Each number is 128 + 32 x the weight over the matrix's rms, rounded and kept within 0 to 255. Layers, rows and columns count from 0. Numbers have three digits each.

# layer 3 MLP down, 448x1792, rms 0.0098, rows 0-243, columns 1624-1679
153144136120115095107201123083132118104107092116137117081112106135132128098152151165082092154133158150133151154141105130140136096168113158044109123136089115215090149127
081191101144113121180157118117161139131108110165142109156144219118144119163148110141153141109155144141105138098094159071135113162172129072178111123136131126100119084080
139113143103130133135085155143110121149121110194151114123106117118108143075096150106108123170136105143142155106142123136134124125079138113194123131122140137086106133167
137109128133136139126166121126120114112138113097128133113158181163119118128155149104143132153099126130129116147110116157100168104149096119167125086080130138095111135114
114114137096132172127096107137115142174094119093140130122189172167115157119129161113109170093116206131147124162126114098132200128077105065120143099170181090118163153123
125112126143123095134222163140173085173184135138133123120099148103117139149118139115151110173066132135140134122176154123142131145118149144231099162115101121238094165118
150148126137131134140068130113162097162161118088134113118141150133137102136113113126114139101074133160100154147127160114136118142157150144137117131135125129126113133119
142159097139104141124093103156123171140130133100108147138124160132157143115141130125153124147157104143152132116126104093112116101136155123120162123149170128139110145095
157110150140136134125168113111103149149122159121115089119108110106163152111115148123152135147119123132143124124140170151143181139125159084132162113081124146114143129123
090081131156117114086073140070126176152116126049092143128113162112130122142163098128129118138095127105137115120114137142139119134151124130161089111130125106129120159119
105118156129128118139074120149133129118105118181102123120140167118103139129133149115156129118179118133147143101103166110109071147105127071137141121111149087051131119124
129146142150131117130172122144141101140123163126081149151136164087156122144110121138148133129134142113102128129110124108091147128137111169141097101127148122155150180093
124134122149086152134141151140076144125116128157123084100155148061095100123135155141103191136166134158161147138122101126136132136132136177083141141120154133143148125154
120123106131125138100197104097137115112138123090139134121107150131124135127148122137149114135128174124093115136143144158125203139120131126231124108156117167186134114168
118114116120143117140252115129172123121138109100118132121117095107137121162103101097159111085139101115092136089097142127133147118170139112155115108130124127121102143110
167090147167115131130128103143103141103123135084149080114124000138076136130140126086124144137131167103141099140137104093160143110145145144119136122133121136098108136142
143112101121133109139255156108160130131135106128118107128128208139158110131136121162100102134082108107128127115119124166116101128135114132124104124113095142112128113154
096149208152116146102209078127155100158134104159171168108086141078121116187083139149132131144143158123112136136152142155144141174136119173120141148087107112132187130172
134166119150143142094138148146130135129164128132115135102135240127126105137106110128128115102133121140109124124128124155146132140181126129100085121136118150155124122150
149142142100125148139219144144148125120128101150123149088083158118100140099142157129118142144136149134156120119141136107134100137121134109138144157119124093224145140144
114106156173186141095255122084136132129137134148183088125117160144149156145121131106138139170110161121119202125127186139119213149134142255234126121104131157120089124145
135113127148169145105000146151134143101143136117131126118110105145161143088135130087129146127139125099178136139138151093141101100115124112187098139138106103098086152128
139121128096122133079143106103118136143117122119127133119120134114148134119166118121125133097128132111131157144137127157125137133144099155177132119108161166082134129126
093121189112137148120077163117134127151128134118121127131155100153169137108176138127100150125101171123148130168128144135160162158155133114156110156087148113159144126126
122130094101117129073089109138088135148123096179134108118118180132114122100094120131123138087108080154138104114125100130129095153167128133122095096129137146079140111131
123133111125127109103172152104127118131080110135138125124113103140167134096137144121132113140124141113178130163156138130078089122095139130149126121163096120139125102124
117107147122152106137083136143131100122130112151136151136109215127141121152123154108120128165099160128133093116190155127146186087145118146159118140080099123219134117119
109141111110134121103071089119160135149127116140131136123095209113114153074158088111108131070145125145169146100133130136078095152175117092136100139118140098047128132093
120124138146158108132135128119116140129127157141150132124130173117118126152138149108100152177146130099136138146123103168124182111131127071102170126126145162148102085112
161112127121131129164019133103165140095123089147149134141121136130143162115132133127113143169139124129176131140128169129123134123141102155223120113108093114083092108134
160117106142154115129100115114106171150160127115153141100104121162130161150147138134131139112111123130120111121173120129138121154147119107211133155100149123117139118124
110144148156116128155010134105153162137125113125114118126098116097123134128134106145123118133138134115133141106117137140129109097143118106140115110155093114065125108120
160168128116155134107121143115137130143106112131143128108149041132155122095122132141131157112165182154164124156099123161133100116126116169233122099179144125079136176102
105141117137113135149140137147099143128113133151170147160134112167149159121133139089113157128141142104100110139151130114083164141104080141145151146132157137155125106122
111139148107125136125207124137120147136098145115099128140136141096114118135144095108140125125150118107116137111099134135104127139125135102193149109150130120142136119105
144116122112144122153178131156130126128099118119113149152158240152108120149110124128148129099140123108128148138092123157123166105101119115163103108133157113157130179104
124138117132122113119198149140172123126129138094126134145131173127132128141101126104108107127116146137131137143116151132118173132145142132058115145120131121179158139133
138153148121131114122126121140126118104153122156148127123119187126139130152145173138132169162076169111148118128168113162162151118167125198150139145081116145124131139147
160103167172184123092237128112121185120169134094138129094132144147151106152111163136131173154109133136159160180142096161129181145206142105198146131107158157111111149113
136138093106130122118101122099138139169144136105092168124077075114146129166137109138126107122119117101120139112112132162135136156131121110106101149102084160142143134081
112171105137086119091150100112095108115142104118128106123130106128123127116104150127115131148156121113127110136133114142154132136144149198146125122104155171114113120116
108150106118127146121050122131127124138127109110105103124178000090102120136146151123145138144124163144130117110110143095147113102094103097202135109145119113086141128096
162125141144132129121102123168093137128188139122118163078090201140117091139113159137136108131147101132162120129151110151165120111141105149125114127103104120071154145145
137113143115141101121131152129085149140128129110146128110128000172126157107130156126093124149092130132128095133160131142149199147112113136137132159137096167101120106152
123121119090137118126100131162135156114142117195089136148164202157108134121077117133123085069120104122138127139141157106127096130095108150124146148133114110173151145162
151120117130113108150000199121129120125138128162186094069142131155137140119073153094136077144102159144057096114122133096152103151089153100161149153153100148059094142160
155135121122103091132124132132128098141120152103073134077145128134112108138154121137129145113146093181135096144074112144123109117118147079000082159140115133159125132119
110118126117128156118086101138089133140142161099137145133142153132132135130118133127153156107110186150175099147147165157130167160123140122047142149129118155136148105140
147100115127128134108000122094155135122127095115164134143084136138152144123091148137112120134147139097119134120155110104135117136117144142130080129082108145092104145112
172084141129155149119143149107198137121128121137137151093117240131135107125123114118101109109110105126143150108143106147133105128142109165146096141127105121123110157123
117165102132097084118130095104150090109125101154164141152130151117147093166142142157147100149128151112116126128140109154124123119152111178178132161112128154084173136148
115135129118147147118148134135090142118162104127133140064120138130085129107108136126137152130123130153119130141123126151153116112162146136181113107107110107126170146139
113160093101102107094205135135126101145120125152124106152105210097128095087122140162120111135141150133144132129101109125156086151143137067107092129127113131116135118152
141113096142151159144099144154162125135104135182136139170148145149124115146074148103112074132114114129103138136104129104097080138091092156137120124138103114142106137104
137123126119150166145155106126131096136151118131094142153127255117110068137148086156121116103126105117101135091097131108113080167092106052074106131108115144092129111137
125104105099138122136000142127082125124126120238113159148127053110108116137090132099121093095146083151117114144119158114096039139147118080075123153130100103073132111153
141126142153107135135081128141115113096149141082104143149124223113135086137149106100167114116151131116116162142114103143132191122149148094159119121136129158106146170138
138120118121139164128095093121119121129163156136141124143138215138128137132154143118128157153077132104137144138125138117111110138133086197148151140155125136127090095144
135120107093138131111222134168103118106144127169140108118153131123098107144115120122132161112119130155148144117136131128159151105136107158093123128155100112170162145146
134111157138143153159232130152103146149111184157138074132150074110092135100083153127105121136142123158169139147107144109144094154092119198105132076175129121197180131135
120105181123091131103183102103129142143116156117145112120104059096133107110144088106136082124139103155096169087115110141112131156133130134205129102100140168120098114107
127162133166147088115151135148135138111158131145147109112110092136124159118146129105152137146099107137125153108134105139090143141171146114094139116108160127188121105104
126145099130110121151098162142131107159124117122128100170125065113130122131092129133115144127173136133131129135132129125110132150110141130167120141149136112142149117128
094153125126120114135223123151127104151135145105129110160134082127111131103130112097128111091141113132129118136120131145146096102137140185108109129155131110232112152127
128133125129137110167079125126133105112138147129138154144119243111144094158105143164162124156140114124130127154138131148117147107109125058038174115154120124120143121125
132138140117126152142161142129138116122159175088140152110128186108130111127140152120154168120164143116141122144104133149114094123116137138119142118139150168087123116145
115113156131144118124128137119174128131145118156110136114097107128114112146146099170081091145127090151123150132120121129153137143145137079031112109107094136115149151140
108149116139113125128255097126157140135102096150133107169124112103117117122123101111152129145160122132138152096089101134113150124125125146121121087147141125197128154102
169110139119130138140135118127118132121134113133175168136101196136072120111107115104128109120096112159093125112111128129127188104131141096159136134129068148087109127157
146145101176112139119190130116108118132119139122138153103123116148157132114091144171117152120138112152095137188119131115148101119134169141143137143150141139131129157151
113115110123117117126036158102126112150146141154126130134119093121068172124106169133107126129094118132130102121148133137118081143145083057138107153123140121066151111135
144118102143141141114107155129156104136108121138195146090126148073120097150140146106090130134121141143164086077105123155105134120147125157180080110080121098100129089128
143140141131142103096012100117136138118130111095104098141125107120153120107162140135161143164115137128157123121114114159134082090151161146098127118119131118105136162142
090164165141149102157117123098100132169130147123106085160083255139102132165156138127141158203158121131158125110159127122153181113162120168132123139113140165019145128066
115147151111095126110226101135139101140106156114121168145133173087129116124113131181145122128140147133149142115091137128074178119152121144172145090119143105168149123096
127116127148112140175077162133108154129096139041124115125148070172134128128137093108142150110141136134115138138142141112096152126140171099115142136164145137046123126078
123118093110111131141189095127124158104161136125090094155116094128117152138128135113140108128181123117127122108096117135136145105150155104119154120101110107105108134092
111173132096144105157182123142120105140115103102112118169165227137144158113137128153155143116176151112123133157109125104102136126109125124131131099150171127109153143121
129087081134089125115100106123110120140143165107103118087112137110115064106115135102116094135129123105128165114095138156108080033101134092244091096152095125104093148116
127131120102115148110187088120100101176129166159113121115137131108105105097104120138112112110122123151098100137129093143126103138106113127147099111133154129110134108154
136131140141149135111048110105120137154099133129129117141150104111129118116114159127116176178117116139163106126106137152124080109096150168070138104108127098054123151116
110087103135124130125075137140128154085122108121098155145123150136128143105145128122122133134091154109120105129150116114094137127105132132146126119083164105113134115133
131090173107127125100224090107154119144105098124113103145158149160148170120146127178147128174081100111165145164155157117126207078095115166153169076118118151238113144144
138127125138147136148097134164109137131165144140121109126128171121121146099117141165077120176137123112129144143115115136106139137113124139144104102100171139147154131129
096133097124095137089116126144064147130124155085123096114093221117123130131132135110153153086112146126115118122113135114144109133116144150164143129138129143101132102183
115163161155106139149072108179156132152095123141152111099147053086125155128122087116148141130135129116155171136109143075135066079137144047037109129152092079026121128125
136142134147137175100146152146170094112126124142129129128144027130102100119103102134116136101165162144138171136099115112136168150133106081071125142146167105107160137124
112133152128098119126177116113124135114113127125131127158139135130127121133122106157135113148115114119124123140118090173131158126138100149133115126133120156162097143123
146090128129137130113175098130113166152125092104138167112121031134122134130107115104119110136110122120118140124147134137132116112116137079162115162108105135168101161125
140100062134133136130160141095126127122119142092137156120099085115081122136151129122090118128116143087117118125119107143152151100122115133087102141105113087128101136119
127116157161153127107240107142124121104129153105156119121168095116123106145098158140136140161141164142144150158111143115130163140122151175132163116166137141138161124146
128160163143124161130145114140123132120085118113114125145155172139129143115129112136138173124131141120137143125071123073147142143103129145109157102171132083201119120139
115130142097087126139193150145107099135128127119121142149150176150123139102135144122122133154064164135128088123160148108135168090106140154161147152128129171107133140145
090165143130085136100238135114134121130123150114100130122126218107143096146126131146113136154132147114119165128112116093123083116132155066192131134157153147087128136145
130138115090112112126099113150113124127157116135107180155115134098127106152137094143112140083131144155123137107136109118157123132141133185152127141103100155102170134110
192117135132151144133059119138154108105099128049165137128116150125183113109149115139124144117134139111147123109121134149140122110120135122241144131113117142209097143145
121138130117157125113169134139091133120161128106133122114125159094126159125137136145125127093135081083100113153117138155131096128112133136187136136116153147132145098157
098088147132175093144149124109151101132113123129111148136138170129116101162139147133123089151127129124143137108106115145115179111099121136105129144110130113136150149130
092125112138108128185137112109130170135135152147151092166080199121132148131134125097150127115160153093137156119099119132096146134138155126176135117145151135132109112089
156084187127154136088195116108137166110152147126168109093122188138149163106137107111153172136132143136133135116147161134137144158112143078231179128124127133192120135171
112126116131154122121210137158122114095162106140136125149143215133117099115097107160118135139132129115073171138088106107169171145146158142091094119103150157144133116153
133133113143123147123180126136133109111104162060117139129144159120137119129131116101149151123133155128157122142115128152100146144129143131156098099146143132109121121106
127161105120109156105086171134153102126149135088132162162133102085148087094140110143143143114136162109115118147096117156157113133139110121121103135148139163113146140127
090155149129191121126049145132144109124128132101105127099192205153156105106137130137098180136161145119152135147119130085110093138146160067031132135145163132066134138129
134075136154141177112141101104130144131155145041170121116112109158138125132158147119110114113102115139109150141135109142139210152123126106172146135093120148142093117148
145102136145163172110153115130185135079133152148104149152150117133133104120145122129109142126159121114169171161091125162152096108126103161124111101160127097143147160149
132111129198107141105012109126124134153125097069134146140107202139139089134150097144167158098116147173144128121146110131142089121124139070179132112103159124064138128120
106107101121138143125035164146112109140150130142102128131162144131108110103131141114128125128088131162118167131137169103157069079155119153083106135159128117092143185139
138137134121181143159106122140156133130134149135125153123121067137096116153146131128134105125151144107127134128135129149112110130165096117078145127130115137120142146110
118152092108115073115135131125170137138148092208125099138110054099132067137153117146127100099118102140138167100103117139128076133163093095185131106128119105146152127138
120124142150134139085044090145095132095137114099170125059116051129126124089131104100129119094140118092120140111137123126135093115133107153040127074099100137078088135193
087143171126122156147135159147134118112122104123086201140122253113172124140084103167146114109186142090141151133092148133064121166106127028134150102118141086106167127108
145129141121140152111066116119130106140136108093117130151107034101105112122153147162129121150102142133120153107132107161147166159150104097054142143102130139115167113130
138095127160129104158000184134149126114113103131137155150131150179127148130119119094120119079150141113118142097134108100113083117100119062091117175164133105058105143118
096144099089115114136139121159144115147141127117121140161089109094100127130124125156132132129094156129116134130110127082128143179129121046125118132131130093170147123139
132111099158128127148159140092130102125157125156136115104110079150120113154111094094131085117143104135077167108098131117144143141117139106094102135160101151141116135143
113132113138104142138123124115111129115108140076138123148106198140125133111149118157119152119100113136146140151128138148133151151125147151124124143127146146174164129099
141154110119134105163076134110127132155149123137115173136100208081133133145129125131139128151120120159105097092122131145149103120137135162178071151091158147153155119143
147094132145137155160255162125137151100154129116124133090138198116127123141140112098121116116101142127119145133094137124142132146125128157182116105107104088150142140155
156148138141106138111061165086120122126144115052156146117135017143133148101123153144107140146100154145133127138144140153151157165134110169098095176123118169108134140136
116137162139108124131111117152161121113145143102085117112145136126135116139141071128142128106196126137159178119108114095148121145148117075034123115147130100114137130105
157104111133129104106205142130112148128132131102132120120121162144118123141157150134165103103093095114104081111115122133160135105115149109114150137129132155123083132121
114136166158085149131143135151134103115090123176118119103131160107125145107099146101127143153139142102165165157113105101121152121110140161186132110139100100143118151144
123140134140129159139116116149168124142119129181157119111131177091137131124108141120120118129146109127135159138108147096126124130129117089138144117147090119052112130099
166097088166114169130211117126128110134047100047138142150126000142131111149135130087121103173132135098148113127129100126112141113107139140255097090137141126182107111101
110139117119113101120124136122109161111119138095112092113160054087139129125164152151132139134146117116137131155146133122115065128141159105100186134113142151128146110115
106172110141151175138142153154104139108123151155119103157167106142172119123098132167134125093130122119147106171143141134114112105123135140136145105137135135107139101119
138085156091126159106090109158103139131117147114124102123131116126134137120108141105121142126079150145129152116138132128154129119122151134101161075138112136098168170133
160123144134151112148148164146143158074138125095126130113136069165171149122139139164127128148130133108154114148150136164125100109110127071106158135138125138123148150172
135127138122122121171211172169157136108120128139148114170127088116149122142124153141148147130101134131117102143154164154113093112141122124136141141145101116119117121127
145153114078106128102122132104115135171142113097089119140119155145101146140143138176143111104143124151118117136127124143142171163140132094179122119143140151145141150123
133124162164116110139095133110133141116124104167143103121092115134116160145121132148111114138104074094107144127133111100105128127157146117196135121086125110190097102115
127122147160110162111114117136128124140120140079110144115118193071125131119093130099147131124164105126138141110101112142064110136119101106103120119172138131115092097082
170148110148120143142104160121129120136133124094131122152114000146112145122117141144119145142153139131135097140153143142164114097121142149146125142140121154095128150139
129133101092122123137029129139120094157112123097157139148114171133085122099138109130148133086132090160090087140123110171140107117146118112164094144127118134075143122142
142126101128122145140113104094131112116126123132171132147122156147157147125138133136117131098130158131099124133136135111124099106142135093110125138134131144162112136150
150140119130124121097083142091135129142123143137161077097119182126136146103145129140123122156110173121138122148169116115121135136099140173099129124127106134177104120149
121140129106137122129166122113154123125098120147132121136098123145155118140106127127084097104117122147110105114147119111117094118143115088156106134147175137129109107156
145109124116118179085134115149157118133128141066121126105128184124116135095128152126112147130099147143140076165140134140161137131127143155120125103120127140192119143161
144117167117105125113138126139092138129126115143141124085134037163132128113166096115130143095141122124146135132163115107141134124120078043100153143153139134093129149146
147147155129106078144094122136116131165125160112118111120123100109081134120132108102147151148119097129126154123090114141113144133137161108155102114127125123137140143067
114144135108111088123042111114119066156124127142118125120139124155166124121117132176108134135086109147099126166141135112153115119115114085079145139124142154083122127145
133104107123130128172079112117125133108115135105117119131121087132115156106114133105150127155121156105122133096092111073121126087100129136073123091162124086086118140129
138122122124136109112076127127118095150102123113132145154130055124136112127149116151146136110085124136109115145133132143141110171142137101081147128098130147145144135123
117145122120151126138212111174109140108112125123141129148128217144143139141094137124129140119210142122144129147137134103113165159090125144163162163142114129147154121146
124111156137162178133153122168166109143113114050121127167159136129112107137140118116132136124153130118123140118100115094125145120128139124156118071099155118089112138089
141125115187136140135166140117154139152136134127157153116103091101130104171132095130130140103153115136152117121101120152149076164127116126166097118110125136131153122105
120113166118170152116143134137182135133104167093089126144102037117132164087139121113131158160126130117156122112110126134122174135117154146139171092109127096184105130158
138086116162134143115173099111114126141164112147133139135086115143135120154111098133105110142111109120150137161114120164124149093134139193097117128079134147186114128098
127119094119133118115057122127111147138125144139136129113141058133144121135111108142114124108161120108121121139097118102149120129102085086165121116133123131076106126137
113109117150112145141098117135117152153113129110110152137123250132124145137143080140136124128100141116112151135128131122124166156122147148065140122113162125209136124137
138122164114121084145085114127122141139131157108157110102128123131137155143115103117140136143115081117119097125144103155086182131092150161212166148134130137209114144108
151100161152117133103092125137106140132116125117131153116147244111088119145124133133137146140100146135154116138127117161141144121144128132097131104127148131111162169101
125122101110100107115202140095106155130136119181138088135118082132107138131140125112096128118152127063092125124113096131159125112127119130129120128163138115146107111103
122129160130134136121118114153084142157127171096130139127142114146134144119149103166126132125144089148127140132128186079160141153112096094137153127137147149106143162104
127142157118142088166124145117084138083142094168124115105084209109126161105155137122151108124143101101091104109132143104139159101142131103255150140066117135135108105110
113134151093087121110181134107109167123119128150120117149127089123124145097110149164130138131112148127178111163167147127137160096132121159157121154136119118175133103153
156125112088133109139163183127095136109161113164117123113130255122128114125105150131115107112088101129101096131143135143138133109162124152091154118101125119193132122160
125114133138133130109203130143114123093126139124126095127104173121136146091113147153115162136103131124129150123139127086175131122140175105233162118127115129189151158160
087148107140106133105134128166086159096136116148096141114134075107142107105139103139116154108123141163121149118128131152123120121154129150094112149134146111104154132148
132128139111160125175103123105122155126131120183159171144093150152116174161127129163121078168132118112103126109137100149141156128074146088095165128104120139152143112129
124121148162152120108115145138167163109102142108118154109138124097107119110110091132173107123120083120127157122097118127135109153138121085217123111150074095156142147119
134103070139147071144242118088155118115175126132121079079136176132177114163146123099084079124122073116127121122125132153127127122153133062155096146102098141151081079089
120139117122135130129000152122162146095125124145128146118119125102171121108133143167116103090140099130159125124120142146079172112165093108114127080121117102062137109145
100110140143145103089254155096133147106119080125111124117152140127151111082162146128134142121133127107151132149144078142130120068171146119182079119102157124194099124130
122156100134127137106122145140101128122148151100124116108130100133157141136115154135129135108137142123120114140134152135132117116153126186122134187119142138147136114104
101141154093128190133156117115109141094123116088109164130118129161153159133098160130112109145140102098150129159128131081136109131092125124089142183116135125152143131144
128175136103119159071190156108162098165108122096141151105122070111130151136137136135167149110099138146085114130147141127163178119143146096136140130129106095160145145138
134163116099122105128190127132125123135116114150135132121134082105137136123103138136145163142141140139102139078099126104122133134120132186055137122148100136197104131078
152131104157136109152111129122140128094147172124120129105114104130121127144123104103174139153124147117113138128110123130112147108097135079048155129127133107176083124141
117161158152103143135058097142139107106086116116116146133155111111157087152143130164113165158133169118162147163108107119135120106147132150123124119141149118128148133113
115135132089111112178000129123150130108093128158113108151159090131109125118146135151144161157132135110137151138093124142067106138135133125091159090159153114086117129118
188116132141179130106179186166127140121155145125178084052143088162116150095153144117107144128118153123147108128168123115193209163133094167042166148164105122178138116188
116171081063115126142178097079163107146098175110141063151152152146129151135145173114112138140153169148126125119081076114093123143109078154000121122165159139082059115107
179103143167166125121138130126153112129123153102127142104143225135142110175140129118153138157126134138133140131116135173137166149102144168121126107135139136063129154139
123134129131093122168047136144093133119112121070138132139135120148094146114125105126115141096138112130149118102117134108122151124113139201131131147131134098074132136125
167089136181140111159119125142112135088115161179146134106158037135124122113135090082136126142088108147109152092133117124122127081107127112124144119134134128095133159140
105102139155114116120037118103098137135121140122160110131127133158145153114126133154081135131137146105137152138137093136122081134083143071000177105108146138149099101134
117109185160104131154041111143123135121117142067168122120122187134140147119130142111154149125139129121169124114164160099105133130115152152175155129132144125157091140172
157134138121129171145125164139132136147122152109126133109162222167094147124130143106087139131091174148155096165146165094134090153114100188153119164159076134187155158132
151127124139132140164178110110183140135102114154138117150111138157127153149105157106110156139132163133139131127161162122100135142131118121126128151155114123131095140127
160152127115100118113093100129113156152110095134107115131127190119131134150160143137152161111096123136114121145134120154140119149141123093128130133126121153128146103126
124121148134152134131173117113094123132166176185143112132117120115117159099154150098136116147162122131153098124169146127095086097117110102057150100133140122117132118132
138155120083135116114119124136108136109115104160111120168154125108110143110117131152131151127137087128147090127136140147123128090156091141091136132154130141113117136138
133142124154136144139146147159137087103099136145122114133168082138142094099107141129100116135119111122117128141102104084116113110113140171137107102138153116176125151103
154156113123121116108087107096147114115173106181177107092115113142122118104164145108104107156183157124122115114108103116120099104166126141171150136137091143190064074123
121126162144187130148108152114132126146133121121162124170130105172170150131110124130128147160126122133109134141153160146122160150136129139155145172116116171137088129108
127125128120143146125147141117166150113119119102127114101133092160119125117148126142125128134158128134139137150104100121131108136110140114130129111125157132099149147136
105097100107129156122173155142099116138127131065124102158154133132137109088113120124129125073101166133113114141104113121142097144060130123106103135155140127065134137136
126110118110134159102066125181118120152112153125150135146131012069114127104109123126125112109100136151126140143116128127126102099095133133186114118140138113095182166131
104124129120115114177109139139160145114140134124118151172135127151169134112116130112119099127131113115143156141127140166059147116144118138071124143122136156127122130141
132102182124116183120210114140115109122163131134153108123135128146127101111126157129118133158125117121163137147139126123129205106147127130196192120107147170112174144148
149125127137118111114051129119118096159115093113137175135124175159135110137150129124145116122023167161100075122186157163164158115143156154129129140130146163126136119176
181120137125163178122197101162099137118162152115110134140150022140140131146148143135155197137167164152137157153111136132149172125119136156215176129127175124159143160142
116109121166148077150088161142116140158130130145140132140128255141134140145146109104136141169133140131152155132127109160125202147121136130078140156098133140096156139082
095125148126124157114142111124129121140127123087124171121114055093109131146154110114151153119123166125116112138119133136146143130116156151124132139121159149130137123132
115155144155122100113131111117136137163134121098158089064097071124131144085147132121096149167160109142158152120122162124134078125090154125139113118135096119160094169139
093175109095099096137190131133093112135141114198144100160120069144155167125083112170133117070133137140063144117150149125101152172101135122162142138141146109152142109148
094122157083120145123000120125130093118112132114093154154148168132116117119088108141142093122159140117116152151111105111102140116102121135174131094137158123093142140124
164146122136145115129124168125113127116123102163167154104132133111127137128121143140162143132112095110130133135152139171134124102154175146103126138131108137165118142140
131160138134117105134119137109160121133140114065139120078139162121116141075160118134087123105118133155100133150112131118149160150107127173118091141145149151097115165181
149124105137134103104138117129068161103112111137154142099124058120126121136121144122097146157157124098137113144126073142109104104147127164106118116093142122153129120118
137161115091126110149143106121130124128130118148120094132109113113163133129132136157115124110096140144086140112114141115132126139155134078153127137145122144117127092147
143104169137156135112182115132124161134117126139147136102143112123120146114141123133111132135144114110143123135135099116153143117111131173079151111113116132181139118166
116114137142136134117115103151130104140149135166120151138126232096118094105156117139105136131158177173125145161102102129125193124143154131042132110124139110194138114124
107115108128108096093096115102122107101092128100118121133107132115121135123149126083143114159131133116147109082110105111109139082099128123148121108128105088053134146096
140134190119144155117040087122095119085151125166142151155093165146123161125121130135149134126121110100119150150121126112107131124164118166172148088099119164113122123121
129144116142123119131090094115101128144132147085121124109121151098144119143121124138147150134110111143117111110102127116136109145165135144115156106124121143099109120081
141131146115170104060052079130152130139140113135135135111111106144158127140145109146129158113138145132137131135140121153139166122139134159129113150131150166049131159155
111130140140095106151026172120135121122119125105107111134136178114113129119130114093133128138109134127136125114130116153120152105136159082180116138144159096139108131131
142112108122177136100252131114098143113146112122148156072139176131139132142126147093139147114124119124122137128140122147145106140126132147165133155120096139169125118130
148171101137130123144114168163093118131175139123101146093101000130158140116084118177101087143131123139082100119182162110107100145162111165172063134115165128142151115159
115143100112099112131077142104156114133131130124106116132133083109149133167158151131126095118103120136089116100134150136114083136148134140090099156119123149101138095114
144119130163122139128183157121112159116124091187167138145095188116119137136143132117141104121133169100134115127160123139096141093178134073002087115110123120151124159118
135124133140142148124166103146139113125129145140110099140153189121121110134144129097121134157145118127144149120081144127138101123133097139132136110138146106143099139131
126111162136141125096255102107125154124098113128129106143112240135156162116120141119099160151126121094111138122122111125139162140111153185096124137146143130206122107128
138176075136093082176138172159089115100139141133119167113131255119130101146100117154124111112117076102104115111133123173128118139138128160255097169117105132123179104113
142152099160102126147104152121105144132099111110156133131137011164114142104122134141097123095098099104125105146136126109099140150100142111237126123113145095146116116138
127122147097148137145011102150134120134156136111117138145136136145138123176102114145138126112109100115100129136121152129125094153134127158084171148134092145101124117140
120139173130149173107250082160127153072146116122082126117165191124157112115174103127155139117181086148168153126099136087115136135157128122073173118154142111106124118132
119140148153101101139077142105175118159108114140130134149121221124129126120109125171125122127135133094140135142135140128112105120124122143185114126141125129144174134126
139113127104173078105215137100136113124127087145118111105130203165122132149140137128100106110123057158119124092148162140085128143104089135158112136099126137174106125105
148137120155172171106048115139147123118167119111098119140148183128129110131131151082129171155147158145158134172122107117143087122152131133117124115151174109169086142110
100119108152136135138022144093134114127137136146116133137109066128134116130143134099138142128106122118135143113130130121130103116137147105065129105129130108136110116112
105127192136137112180053116152150110121117131142094119139127116137158131121186131116127112150125111123148121090104126116149109100142110175110129123128137097118133167080
116152149129120134107095121112132113151118098183119131137134157123147144104120154133128120139124159160138114100148136125132108120147154148115087122119148082119147139146
094114143094137105124074104092129137121157110110134102096113019133117168051127163121071109181129106138186132140122107097121133099124124133188100120109101121100108119140
139154118111108125146087124128138111128098116117123130147146098118128104119157098100116126140160190097137141115092096130131122102119104163105126145165145111140099119109
120111102160127092139200089161144123122138125154130152137107140102138118151152139106165142166130103128134127114155117131109151120157135144149152121109109120207095112117
114117062121123146092159103158098128118127133140100168129128068105127104153148087117130114110127147135115128130127130142106117118125124083167113122124131109126146130143
113159116121087130111054121152118115145122118170152093152138127123133120092089164124119131140151137141079111143129094127124099109142094120203093102153158139125127149127
145153112111132117142092130150101148133136093159127141129075186111091126145107117094136099143108106114123121109156129159162157112139121121167067146100061139080129112129
110142116126108088165091146120127133140112150107108144134144120129144138170105124143132133137096120143123112141145153160130098128135110091004109158121154150133144142117
144137105150135166144011157164121111111170143137135158129162161155139099137096141125149107111134167154115121146137127112128085112166117140064120097138137129104136145129
130110139126117132152147138150116113128126134175122151151155167138127109147117143121160172121119128154114140134114151131147114142153140098145123156139150164181130151113
126149099140146162145153117118161089131133093167132163115139109064144107130114140109142099163097138146093131086128135118110123135138143102077115128102133134151130129154
126114159154132135115153144174141125123152147128101153143130064109125129089130090112152178139150099161161151147121116173140142119149131127098120134133113197103152137120
126122101134120162108250140151118103138122140151115164141138095110120078142101106126128113095134134148100134126095103124130124133105117108080116125150134121163155131137
139100115110092095155201129128118152134112124196148136121082161127091131149105085126127114117133133157134147100112071126117151133100135059076123155146107104081158115107
142131109152128125141055164132104147160107100179096147118131131107125136147146133132124137128086122165134093110155150134130106145135141100140109140133141109167130091135
102130104112095121112050111114074111113159119129124139126121067085104122129110126109133116127132147149112136117140100127108046107127118124069096149137146148147125122143
107159122118079108114089195135142140170101138186131151145128060128117146127113096124098110104107123090119141129140135121125073152093105133183098184173121107082115150151
120129153102127147094225127105131131106109105162135126115146115139130123098131127134144112128110132126139112126126109134108096131127146107169119105143136128137142150174
177149134143158176125031127099168109125109142153135173094113226143126124157174129097131100142125128150165149142125120125136111146151105107138117130162143086142151118097